config = dict(
    norm_place='pre',
    positions='rope',
    rope_fraction=1.0,
    warmup_steps=0,
    schedule='wsd',
    decay_fraction=0.625,
    doc_mask=True,
    train_tokens=1084000000,
)
Each number is 500 + 50 x the weight over its row's rms, rounded and kept within 0 to 999. Layers, rows and columns count from 0. Numbers have three digits each. The size before them is the row's rms in percent of the matrix's.

# layer 15 attention query, 768x768, rms 0.152, rows 643-650, columns 384-575
087:440482468525404446532449487512506441511588496550578468533559531462462471574602436497488525489529520469531604405476488550534489583502446448467496412568417460462461556509494522493497545490494437623494468505406541510501394501552510506514534516523563531457497432474475541520527414517510527450538495489632543399467419581444488561577534527477538508506509439496574532556509349412475481538555489505552548466510537518423545432512524536530535542527587489533579453484486532519398549505573484574419548539432578440517484443603495464539487478549604476410495469503528540439571488485430550526
093:561481479454502542515507541506520461538447527520570370547466483467435514472522515469551497566441487628412519502476521499459499480552529595371530490462435508527494448527483556450546493509500493546528495432463507467486525497497427512445536438507513457476475519566501509593457508500532526481503565542426586452538592457572472492519466409488533627540512475517468477504476536568486478472553573434414528452526430464444488410578579426541460475451487451485505500528504456528513447603492446559429521430412410511473517465518395438521584438483390515544479451563495487511510432524513526463
089:455493439466412572499525514568554525454477549496525482603528416421452390615517499453506471549452465567452591542610557537478457472511540420443528521461569470543417468472512463473502470511522551478439491591480580521428486490515567545540475522500501452507521520534444569519432500500568423483484522544584457478524407450502532526406470550499504462478513493394553455453424508482475578504497571457510638552475478554501479384428412444469482461524471578558459495492503518510547590544497522539540503566562557524492427514569527623489436491450519540517522561474536583473574426465454526527
097:435511540447484553415473439509499496466477523521555407454514454566511612518498477459494517449466544383489534536503493482443565540460444438530588521542492547506417523454511510514586567475413570545516515443474449504410478578456473500536487526523582480454495523496452498445495433460511445542543542464572400549490455525432432396504559479560539609500384450495482548451537503479517508516511560521419496495459467449481537519452559460468563465497410397443520523539617532563565460503531584478548503386478544459400509497535547503500424499450551585454515474433450576419512586622562512516
084:520443437491497463418473594492533408531495430488444515475537469474568552465487403472464476512562452498518608466521607516613532428477488444540501530453389464476430566597522346506452433481448471426532543435466501435402542513453503447509462386442556504521483387460508561505511563537444533426465469461497457587462471552458473512579488510466485607543530550490470484489482482461455554483466574560462423437552441504434489411523577420463480586428542399459646500544447561496511551540460531529360505471458528412536478541491488452532541489478452468464560313588570542501420522535602553495
086:572520535534512498491471438485536449518523466508503518510439390499531562459583491497503516514512517469517412400546424460478467482523490467415470509541552529472599527443485481526444472592516476537514510524491391467537500609441487411453515526533475547358562597564482534483533538501520428494469514582507468497493539505483568458446486455458501519567504523477461490613523553628547600472480434486473477570660590439473480533507600517458538573463443480494414591598542465507508463508555529464552517408537493504571473501433529501408432520388452507548508502597515382607466524507505518522
095:560472451503516432504604534466524522488458513503528481532436450504506521518460526560527461519409485589566500588486534598516446474491548663438493591413479532483445504523511551460468404499535565478546419484480540417462548486483535517450424427571432480399525542484502593515551555577480587514516568638488496495527605390483472572520515432476522500482596516540570489457497481431443536504546459569506474595441456491532483519540557549385501447465449525549555520420455373569548509511475511456461536583528530431497483400466428539510479440464620497544531500559480408483423458487457529545
093:429520547583524507490507482444488614538488473609420529477432526450515547461424451502551535501462502456432442521523544565532503556441507466503549490456446496505545531480470414553472513574530575502561396509484527494512474499578580466617599473500466443489376476532490432342487503495475431506566507429551495491530517493491542506524517447608436567576581493529533467412444517426439527555496512400554534521471554497484598488462417412489468435507458516559503495510469523451493506501564538533507450537509550459442533570458521515543563505475469504447512542548431467418540407548457523470
# layer 15 attention key, 768x768, rms 0.151, rows 643-649, columns 384-575
090:556514448462572552493495544480573573439569549554453567521420503524465463508510533393417536565430501502462495593510463492519501494464509485495434565550484502628445622438473442484491429503519445488498529507527453459456488473525616378579575514475484507495461493415518523560414438514497512504534482476469497522494488501405483537477518550552616545529500620538581467504589560581519535496449574561479506505512521555559477483441566482497475458396521464527519473562509538479451528494447524452526620520531524512518492500441607408441548523488436499466488456411391496561408534493476482517
091:562536432432431424461535464478464449660513416464435514613500536434506423431412456471587470502464481512474461572576469492568483513585539494555508549451460483453493500496530465437505486454396488569444456466453499542475526502517602432579438497601500544504420466486510443561566492480484467443500422553576455567523529472468435570522459500406563389509528587609551559485513507488468547553553410558499476503481546520490468424541452491569471424541577444551603465607468456525481484439561502477522554569542418468452420435543457478584500468531414507516587470400568432381536492562503555551
092:525516392513493532510608472472517461505553439486526423571527465475517427423478464456522522482453506503511492493454545468522470581448522476483525479496539498474516487507475570437435401514407504452504477617523501570459541470464558503460572439506516581453363483513520566521550433547532591479477519388369445518562639542419475477577508543551557443525504540531552530552459495538486501479473581512543439468467601465521481568512483564522529415528503515591519529508477462316402446559545502417385542527504520471423504541499487512457489501542441607480393545537481575501522564560520452424
090:565476506507481471533410446510493508550426521483490520581559479467475505496461598442603618465564499558443483414472528465491451504511542556593477497495546401542509579471489446554455537512570461563473571562524436486474483443573494582432471446515646517537531526424467443483585503523488560489523594522381512427530445551467533524457424507424497467481509473551401557510458494476468473538522432497472499500530465519385471540503494384459500491560488509503571531404497527504586535503511470478502511431525521571555499462371483530470560501461588493477488488502521504467467522445515503426
091:551438413497528480475440547434532449540501572567507493456570524529452456460455565444551468477438467483447460600481515518476377437568480570549507505419514464544484466523462526559591493537402446496594601524452412487488425482460604516486421547511529476503543450411519414512410564498440502469622543532609485491526487571431430483458519518463517507443475510486530565506544441419475480451405562599463495422544494414521553559473455558484518463514473478610547535455499465514539519515471556550465541530482527548457515489580576493474517443430499527512492474481564529453481514538528538467
086:519526410570542519438535506424448583384547574438428514499514463440548501471339534472540548420550543521496471527441481445427499479487544575524536506506541458465569521361430464535472448543588571503560471498430526482378550472518466424585432450532458511491506521507523430525682571579514498499510581435528562514487481435469498497532536468552451442515468453528511523525572572436457467397483517476515504484408449474471393451426560489569454462505553502544566572478475476461545501464598521519536502494515527366463501465473422545405596436595627487521566492432561428496478509490489519471
092:487553506475477505496563498577539446519550540497435515493570474585491530562454539464473460536458553537504476540534482566590512554400547485561426501545374500449443606580507464434505508539460539492538417535495516566503528453501515468482469458453481477516430527370491398458556501559517499536453447492491510481472412471515470586461486511546583594483508470457543487563548620585548585422495515502467447479557468606463588476481557475498341515433540544508513576454535473502491469456462521417557479498593460517475532498549517418456481461545525529577536628556510523474595634514548550531